From a checkpoint of a small transformer trained on Wikipedia: LayerNorm before each block.
Each number is 128 + 32 x the weight over its row's rms, rounded and kept within 0 to 255. Layers, rows and columns count from 0. Numbers have three digits each. The size before them is the row's rms in percent of the matrix's.

# up: layer 16 MLP up, 512x128, rms 0.364, rows 136-146, columns 0-127
# down: layer 16 MLP down (transposed), 512x128, rms 0.364, rows 136-145, columns 0-127
up136 095:064126145104132153098128080091139154094150095162122165142138166126120161188152140123141117134148124176113084200085186117150113130067063103178124195129116117123094160198146110144096097196136132099109130131105111158126149141145062131109110070127151097141127128085145137117143128161089135142153171114113156154179156179143131160177116198134124076064099105148103112115085129159125090209171
down136 112:131128149073115134104090116125099130141072152135075189192149089178118091094122145132153082114140136177131097094142101094168066112128167109107183154103129147130135128135120169127118144159084139172146125167137118208106170107116165131112172154184167188157104116068133083116129167164151144153133073109161126193156119136103149066130108143146111194146106121132176192108192132176110175117155
up137 097:120160168146163146189165198111136177155085075107126107114146150117102141137112198100090159121107159163084118131094127071123136115124107083131175141115135101130132178075074154120106128145074093082115148018106130129167140107150098143082144123120195107117146104151121199149131140133162135165117176139120142191121067125077098108114118098083139077097126144143153175115111152108084075126097
down137 099:111080158118146156102099065082137123090080128160058141126119105131202164160096095145136109124125116108146186130122140074098138161146142123137130125186117086135118078120134154158146100116145136201098155117174190136138092099107133123048111137114107183150174125119165205128099148132170103072079163155174111092135097077190166111074125117184098102084077113121131106161119137156122116115143
up138 098:134163121098139169137133122127157156107108126102143157157143150138114091142124106138142141103125176067142090080097069154091170107167121178120058193107139217087150165142118156149158150089073131126090104126093058113071104102118150146090127097149172155070177119167136114131115136079129140092194144127153143128089109109138137119090173185082092076100143113101145091052100141167144141156087
down138 092:110139104130174158126198072085169164084138167125069103123110119089125152096153145099158101093179132131132123140117141188170076176124140122138178129060112151128129073125150102129149165125105154112099116137084173143191105067080149082113161119108168108103127134128089136149132168102135110098198163117156131179117113160133079102133126126160166101073143091128190092139091171167118190156065
up139 098:113188101148073119162110117109193122157174166126089160179160086103134140117078140116149163118096144071116097143104101068169089143128198128147170165112168141130156102120135086116140138095115215067101145119081130090144197147161120069160110157163101094121089136154171103115123132144080176135184144188118102127110099126106102117127154149126170116166129133129135104132173143077095202159141
down139 094:170129154129145147148147144198207105166059120047063072135087062149136105096117139177118142126175111126144146129214119129137085132153150108103055137154127134098095145105073129109124121133178145115123097082127110115091108141097130162115163059079202124125167123173172164147107165118116157161150121111130136152138155123143142141116160177118117115085134194094121104137161099183131153106140
up140 115:176182090094172089075103186078052150133147060135094125083090145109107089137139078128104104138112124091109131169193124079135099122129145080110069179153122106155104102158147144109164164138105172150156147126091133147130123158116090151098142161078120139114150138146133136178092109114124157067104169116138100173154140067107116174177212127124150108111146138172153075148120174131114160148180
down140 119:160120087111163128150100140141116156115160136123123154126134155100148113136158153075087140136123144121098121136102140125180036096161114099131103098129118155142131136117170216111146093122186074149116151197126111071116119136155091137145091116089090159134116170144156086181151083142129098144131125116154049121190129082087148043122136156182105101069139106112129047164171162152192141157128
up141 102:143054105125196138138166127111118124124104082192124115149111169128157178077127184120098105152170105042150127092143086132181142130134146170137110145080111059143141154083145149137129104077121142164153126071123107076157134151114128122157131125187119066136156152128123177083139163132123143119069126146118146117140054117140126160131067119173098159113151125141119089058210102143177110149164
down141 095:124195136141100136103101138135153130101132108110119170100084134126151170132126150108154135139103133191117112152146123178135159174119094134117128184135167124130142154118155089098196134106123110112106123170204192165202103114126212092089094120048142104120195163115121132134138115115102036148119151118178094088115124123094157205121104125110154081077121106085199084156132115144117138125112
up142 094:072154105195144132075134107114151175108098121138125130151138129091138047164119150146178105094108141163115144089106177112141116129109094104116099115149162111117120095103140074172159147115137145149165085148161122120136112131036108137113151025148136132144127184093144183157099141162086117122163094095150164118111162127072173106181099189128124164161151061117171068137147115126127141123200
down142 093:143132155129142131162110119112105078170133171149169121169158078100116129128116134075134165136164123124137091107095071064087131143131147146088146084148159165124120149092114135083060173128096148183118086165147150186128044141100112128215134147164129108147125066086070082130159093125186136092119081132125094159104047100124114126068111099181089135141129083146163131153146144149167137140127
up143 105:110126064127053152116078172096140055142099155119161143110174150093202148104116072128112105054101080211079075141148085146154105111117118088135152127095163111112178123137146114118134140135129084112181142105152112115124140211145163122138167174161119156115132066113133137126156152171076146144136106081173090142171175131122104141128132186121169131070128159138129123102124171090153142108128
down143 103:139154107089148142192154117121124068139116120091085150134154110148157128118163171116103108103123143126168105134087121140111159164095120109147124157123125192155157080138153136051139139075162132155147099117089148165133169145163145137131144109121090141093104189112125097071162110166134108080122136100103102101097108147062186048171079060087117092100162080191123222165162111148162113129121
up144 097:137097090094084223069111187082171113098139160154155129122132093156167183116129129106159137072200151112141135165175138120165121146124145131116120140117128155161184128119098119028098137161107152128187086138126101150153148122170118088125127163099128153088130134101170093105118102154097165142137148062144123135196057099161115142179124149088139100149094110095071125135112100103082175122125
down144 099:112131130102166187136102163117161114099100122133144088164085118077119158145114195128107130152101166111151137142122133116075196155144170149158071139134145201150114162168108124123193158174071061071105123167117101166105142085160113162160111113099068107126094149133151110038131099104131133152121134152184109155088121113108133125143114099093101195086160098131178100116152164071149134078158
up145 102:092142143178088100179112140117103073120129147115118110105180185103080145120105108146099137139147125122177156134065179152156200153162143141155124096155100138141127112119098145182101100059115103108059143097157162116134133117145085119103124173157121165123133091184156165085075079066067107091147136121153140111141116121131157130146098148131117133118163064087116033155104095063160180117147
down145 098:095124116118135122113114173168098116141138098157152043112151116145149140130092105116124109101207134083110116136104161205132165138145158105078164148095118088133087066126130148120099181178098099127166129148122146111153089117078022050095097077145180133144165108158133126085094160143119162126106126093117158176106120181127125186150109112140131152056123177146114129124125146180141171167146
up146 102:164163114150121116143117141085185141126157120092145132125137101097122138137085109146161164122140111076102154142119125118210140093142076161077130100077137146162115095150126138184121101105055176121125146112122099063121160114146185147172075112111115101184137112122142176138146122080133137130105151108231156076073117119091173156173142169067175156144112165179136082122164132143109204140135